{"head_dim": 96, "positions": "rope", "rope_theta": 10000.0, "attn_scale": 0.102, "init_std_qkv": 0.0239, "init_std_o": 0.00509, "optimizer": "adamw", "weight_decay": 0.12, "lr_head": 0.0089, "max_grad_norm": 0.5, "warmup_steps": 251, "decay_shape": "linear", "final_lr_fraction": 0.1, "train_tokens": 252700000}
Each number is 50 + 15 x the weight over the matrix's rms, rounded and kept within 0 to 99. Layers, rows and columns count from 0.

# layer 6 MLP down (transposed), 768x192, rms 0.0919, rows 101-109, columns 0-191
54 64 38 62 53 51 63 53 50 47 51 82 40 69 49 28 54 32 28 59 42 54 66 34 64 62 44 36 42 44 50 46 28 47 41 59 21 47 53 73 26 60 55 47 44 74 48 66 70 14 43 37 50 98 63 16 24 33 64 49 70 52 88 38 59 49 57 47 59 33 53 40 69 67 70 65 38 56 40 41 35 57 97 59 63 36 43 35 27 65 77 66 59 35 23 52 52 23 32 57 55 53 49 81 27 63 81 44 52 14 53 59 53 40 71 53 39 58 34 57 46 38 55 60 34 43 67 47 52 47 52 55 46 05 28 56 56 46 45 53 39 66 67 59 73 49 64 35 45 15 25 40 51 57 46 63 38 54 53 73 85 19 45 54 23 67 47 44 48 56 42 57 43 74 61 35 61 72 78 08 53 45 33 37 28 52 73 39 44 44 58 64
60 52 47 46 36 60 85 77 81 47 43 53 34 61 36 68 17 50 37 66 33 92 51 12 46 56 44 66 46 48 72 36 68 61 37 48 34 77 20 46 27 52 61 43 35 57 30 69 59 50 17 42 34 74 39 33 27 63 38 36 71 84 54 24 57 86 62 45 66 52 64 28 75 47 34 62 49 46 64 41 39 27 60 50 57 55 63 65 50 26 63 58 40 47 34 55 05 21 42 57 44 45 55 14 65 41 39 44 53 43 28 49 56 53 23 70 40 56 62 65 46 42 40 67 57 69 46 45 65 22 61 60 51 52 70 28 55 54 89 44 65 57 63 59 00 51 39 56 14 48 46 77 73 46 32 48 95 78 45 49 11 51 70 52 61 67 33 55 62 56 60 43 51 71 51 24 30 19 47 61 64 29 52 20 53 43 65 74 67 22 86 32
31 55 85 48 59 58 50 55 69 52 68 68 47 38 26 49 58 26 56 78 53 39 42 30 33 42 32 67 43 46 47 87 56 16 70 60 31 51 47 48 46 49 68 59 38 50 61 58 29 52 53 16 62 63 36 30 28 21 19 70 37 53 34 35 81 21 48 59 47 61 03 27 47 60 21 56 59 27 28 65 44 71 60 98 58 54 63 19 75 48 63 74 49 29 58 60 41 19 53 50 30 93 35 79 52 85 63 57 48 33 50 44 25 72 21 68 64 36 52 63 24 21 20 63 32 47 50 88 81 46 50 68 93 55 53 70 29 62 57 41 65 57 72 36 53 60 51 26 43 59 11 70 77 33 55 39 43 52 41 41 78 51 45 67 71 68 70 59 30 17 48 19 44 28 80 33 18 70 54 21 45 60 47 67 34 43 85 46 54 57 71 70
50 49 48 50 49 51 49 50 50 51 52 49 47 51 49 50 50 49 50 49 49 51 50 50 52 50 48 51 49 48 49 50 49 49 48 51 50 49 49 48 50 51 51 49 52 51 48 51 49 50 49 50 50 48 47 52 52 49 50 49 53 49 50 51 48 49 49 48 50 51 51 49 52 50 50 50 51 51 51 50 50 50 50 51 48 50 49 51 51 50 50 52 50 50 53 48 50 51 49 50 48 49 49 51 48 51 52 52 50 49 51 52 51 53 50 50 51 49 50 50 49 50 51 51 50 50 51 51 49 50 51 51 51 49 52 51 49 49 48 52 51 49 51 51 50 50 51 50 50 50 47 50 50 50 50 51 51 51 49 50 50 48 48 49 49 51 49 50 52 49 51 50 51 51 49 49 50 51 50 51 50 50 50 50 49 51 51 47 49 50 49 50
75 59 35 41 24 62 58 37 98 62 58 31 30 63 16 48 56 65 67 36 33 61 61 00 05 22 22 25 60 53 91 62 86 73 60 74 30 71 50 68 34 60 55 68 74 41 49 18 46 51 77 52 79 45 61 47 64 65 08 44 24 41 51 30 25 97 54 82 39 45 58 37 74 36 57 44 24 54 21 45 48 37 41 85 64 61 50 42 56 87 39 60 81 32 47 22 62 15 55 50 37 16 65 50 65 52 49 46 07 58 41 54 50 54 76 55 70 44 62 44 47 41 42 29 44 33 75 41 49 56 28 62 73 64 56 24 09 46 57 33 28 98 44 21 23 77 49 63 55 68 31 71 84 35 31 41 28 55 54 65 54 28 59 43 18 80 49 49 53 55 71 37 67 39 58 31 61 27 73 39 54 41 47 53 24 72 37 84 19 64 45 72
43 57 53 48 36 59 22 63 34 52 44 49 21 63 33 42 44 78 45 60 38 77 26 47 51 59 44 44 59 54 58 22 48 62 58 86 78 53 43 50 32 33 47 66 51 52 52 51 52 58 52 34 42 54 58 34 33 50 59 37 64 46 58 49 45 52 72 50 42 52 68 52 54 34 80 76 59 55 43 55 51 16 44 41 82 38 48 47 40 39 66 42 64 65 70 62 34 38 39 09 59 61 61 27 32 16 48 32 35 18 68 38 57 60 65 57 47 22 70 45 61 44 35 49 40 42 51 69 57 50 72 52 55 75 58 80 29 55 53 64 50 62 63 57 38 70 53 27 48 43 51 44 46 48 54 55 35 64 36 51 54 67 55 50 63 47 38 49 40 51 47 43 56 55 39 38 75 64 41 49 47 28 39 43 33 51 33 49 79 76 44 48
52 21 72 26 29 54 56 71 49 65 53 56 77 19 75 44 56 62 63 38 32 89 38 14 54 46 60 47 33 20 21 26 55 48 28 42 69 69 91 52 65 61 53 66 30 44 44 76 44 36 60 65 57 44 43 48 73 51 52 28 57 52 37 70 50 34 39 78 62 42 61 50 55 43 73 43 26 79 38 63 29 45 43 49 60 40 54 37 43 48 71 40 65 54 59 49 51 35 46 12 76 63 71 44 65 30 66 35 22 34 96 43 37 69 53 20 74 21 59 54 33 75 53 46 42 61 30 18 19 66 51 26 52 49 42 66 48 42 45 61 39 65 52 87 73 38 14 54 46 43 38 56 33 57 34 31 62 45 99 40 37 48 43 49 74 87 42 68 56 49 44 46 56 71 48 54 33 49 52 46 89 68 66 33 26 31 38 54 22 37 58 61
47 64 76 61 35 47 96 58 46 48 41 61 22 45 23 65 17 44 42 68 73 26 42 82 26 09 75 46 60 66 26 24 31 28 38 52 68 46 43 84 42 21 81 62 50 36 74 59 79 57 49 34 70 53 51 84 31 34 39 37 09 44 38 50 63 38 41 35 57 61 42 69 59 54 35 64 68 36 04 21 25 62 39 49 48 53 71 53 99 28 66 33 68 35 32 30 45 47 49 30 68 46 40 26 51 50 65 32 71 78 58 23 42 70 69 37 37 82 37 83 93 56 12 54 25 51 58 21 51 60 63 22 44 49 63 77 50 04 67 83 41 27 72 52 65 68 34 54 79 26 52 36 53 62 86 43 56 58 45 55 58 48 36 71 57 53 36 68 48 11 34 33 45 41 40 70 53 40 49 71 55 29 66 57 42 53 62 51 73 66 37 49
35 68 51 50 67 35 53 69 85 55 39 71 38 61 76 39 39 50 71 47 02 70 25 47 36 50 34 78 29 63 25 52 69 32 96 38 53 39 61 74 12 54 55 43 59 62 53 45 73 49 19 20 25 39 38 20 39 45 40 55 43 67 25 77 42 51 79 10 32 46 79 45 67 38 26 53 37 40 62 54 48 71 77 82 60 73 48 75 42 51 39 49 48 29 53 78 13 79 61 57 52 46 64 57 17 44 42 24 47 41 46 47 87 45 78 63 29 62 38 58 34 38 60 72 63 37 57 34 55 30 49 68 60 68 39 49 59 50 32 28 62 55 60 39 55 53 69 25 61 99 33 44 47 40 48 33 39 31 38 33 34 33 53 42 19 39 52 65 73 68 72 52 44 49 49 27 18 65 60 49 32 77 87 71 43 41 69 18 52 45 63 66
# layer 6 MLP up, 768x192, rms 0.102, rows 102-109, columns 0-191
52 68 47 71 26 56 40 47 32 45 29 57 52 51 65 19 47 60 38 20 85 41 76 59 64 39 50 46 41 70 30 64 27 32 80 51 45 70 67 77 52 66 28 07 38 64 59 64 51 66 74 46 43 47 24 57 81 34 28 48 27 56 29 65 38 61 47 32 54 60 16 77 36 53 33 57 33 54 17 55 46 13 62 72 38 29 76 28 46 79 41 70 41 35 63 09 68 70 55 35 35 53 50 46 44 72 64 57 47 60 64 14 29 41 29 34 32 40 65 19 57 84 77 56 58 47 50 62 50 44 53 50 66 13 39 52 69 54 44 24 46 43 54 46 74 57 16 61 61 58 58 31 24 75 39 52 55 57 44 48 67 51 46 58 68 48 61 44 65 40 48 37 47 43 49 68 58 65 69 47 47 51 44 88 24 62 65 35 41 68 46 47
57 89 64 52 76 54 55 62 42 58 62 40 56 42 56 31 36 48 30 76 58 31 43 63 35 45 52 20 68 64 37 62 52 44 57 38 33 32 63 60 28 11 22 42 35 58 00 41 37 77 60 63 71 86 32 54 62 44 36 28 14 46 67 42 56 71 56 56 47 35 47 36 79 49 49 34 24 67 24 76 56 48 49 46 28 53 32 67 83 45 49 70 56 85 70 63 57 07 66 32 29 17 42 49 75 38 26 47 22 76 33 28 46 20 31 60 43 70 42 46 56 91 53 56 46 24 29 60 69 78 29 55 47 31 68 49 60 46 54 60 35 73 56 38 48 67 46 32 37 56 99 58 48 41 72 41 57 52 19 79 43 46 33 70 36 51 36 73 56 50 64 42 50 61 52 59 43 37 45 56 34 59 60 72 33 48 49 36 23 34 40 75
51 51 51 48 52 49 50 49 48 51 50 53 52 47 51 51 47 51 52 48 52 50 48 49 49 53 50 49 47 51 49 48 51 50 50 50 51 50 52 50 50 50 53 51 48 52 51 47 50 50 49 51 50 52 52 50 50 51 50 50 49 49 51 52 53 50 52 53 50 50 50 50 51 49 47 49 50 49 48 52 50 49 51 50 51 51 50 48 52 51 49 50 50 46 50 51 51 51 51 50 49 51 49 49 51 51 50 50 50 48 51 51 49 49 50 49 50 53 50 51 55 51 50 51 49 49 50 49 51 52 51 51 48 52 48 47 50 49 52 52 49 49 48 49 51 49 50 51 51 47 51 49 50 50 48 51 50 53 52 48 49 52 52 49 50 50 50 49 48 49 48 53 50 48 53 51 53 49 51 48 53 48 49 50 49 51 50 55 50 49 51 51
56 60 57 12 54 45 46 80 48 18 17 27 49 59 39 44 38 76 30 31 66 47 75 78 59 50 44 50 46 26 32 60 36 64 48 50 81 49 67 21 35 45 37 53 18 14 38 44 04 51 85 34 49 74 57 37 40 45 44 17 18 31 52 55 39 86 39 71 39 98 28 82 45 59 67 58 47 19 32 59 57 44 39 55 58 32 51 11 43 55 99 54 62 42 73 60 52 38 52 35 38 48 50 34 45 75 17 53 74 78 44 42 57 38 49 70 31 64 76 32 49 48 62 00 46 60 68 57 75 73 43 11 57 74 69 55 17 81 62 34 63 79 37 70 39 60 21 47 63 05 48 35 44 53 63 53 62 63 48 32 66 25 83 37 62 66 59 81 34 55 71 64 46 75 91 42 40 38 85 33 37 59 24 44 58 58 77 51 55 19 56 63
44 46 39 54 54 51 69 43 45 44 30 28 80 42 62 42 62 48 33 42 60 44 72 56 13 30 59 57 33 49 53 85 51 22 38 33 19 51 48 54 99 55 43 44 48 34 50 41 72 38 64 67 64 53 42 52 59 55 48 50 37 81 41 35 61 22 36 38 60 79 33 49 51 53 36 46 30 48 35 27 52 48 63 62 21 45 59 43 47 37 28 43 57 19 46 42 72 53 40 83 47 27 42 60 60 60 47 57 47 41 43 80 35 57 56 64 59 86 58 57 49 74 67 52 40 61 48 48 53 54 48 49 39 40 39 39 53 65 39 42 30 76 47 62 55 45 38 70 45 38 58 46 80 37 62 53 62 37 78 59 62 52 45 64 37 44 53 77 53 66 36 47 49 42 36 89 42 63 81 31 42 78 51 53 62 48 65 19 39 30 48 38
45 50 36 27 78 73 41 56 18 47 63 44 36 93 48 50 66 18 52 48 40 55 49 50 43 61 34 20 46 65 38 57 67 48 70 31 23 56 58 57 45 37 45 50 27 41 47 63 43 35 45 37 67 65 57 41 59 69 25 74 37 46 11 76 61 36 72 40 55 62 49 38 70 80 14 41 55 52 62 55 64 35 38 58 70 64 50 55 85 43 15 52 74 27 54 25 35 47 39 48 33 64 74 56 24 58 04 72 36 50 30 59 64 60 77 69 45 59 66 43 55 61 93 43 43 45 46 40 46 47 90 41 47 40 58 28 24 68 53 11 37 38 69 44 27 37 17 52 56 46 38 15 64 45 53 46 46 52 58 86 92 46 46 26 53 57 67 44 60 60 42 43 45 28 46 39 29 69 41 67 73 53 64 94 48 50 58 66 56 69 44 59
40 75 72 33 85 70 47 77 63 38 46 48 72 59 44 64 63 50 21 82 36 36 42 43 42 59 18 37 30 60 46 57 42 41 14 34 38 35 44 53 55 33 54 69 32 49 56 63 41 61 66 66 51 56 35 36 36 51 07 37 67 81 66 97 46 40 65 42 41 58 48 49 59 65 65 39 43 44 29 69 45 46 25 59 73 79 40 44 38 54 00 59 62 51 42 33 54 49 83 48 24 32 60 52 58 45 21 89 14 78 53 18 64 35 39 50 34 46 92 85 72 47 53 05 55 41 73 32 49 71 65 71 46 25 24 47 37 49 81 65 61 30 25 45 28 32 49 21 43 47 34 42 66 58 46 13 67 20 52 16 59 35 51 52 48 41 35 40 59 49 84 44 70 27 50 68 48 56 73 43 43 86 50 62 70 47 26 86 00 45 37 45
47 77 52 45 66 34 65 68 52 70 75 35 52 73 40 46 44 45 60 57 74 57 45 56 35 72 56 41 66 48 48 29 27 53 58 46 49 58 42 43 71 67 40 39 47 60 22 52 36 61 46 56 62 60 43 45 44 63 52 42 12 83 43 23 46 37 23 99 36 62 39 72 12 54 39 27 52 46 47 51 40 37 33 61 68 44 25 90 69 20 06 72 64 35 70 08 44 40 76 34 45 61 74 74 46 47 68 86 25 66 27 46 32 66 54 37 53 65 51 38 27 58 75 39 51 52 50 50 47 49 49 35 36 44 45 47 76 53 62 75 39 54 64 48 78 58 24 49 52 10 61 47 58 64 33 15 36 56 45 40 47 38 77 00 50 55 36 71 71 60 17 58 63 48 59 81 42 16 75 55 43 20 21 76 47 39 29 48 65 59 30 54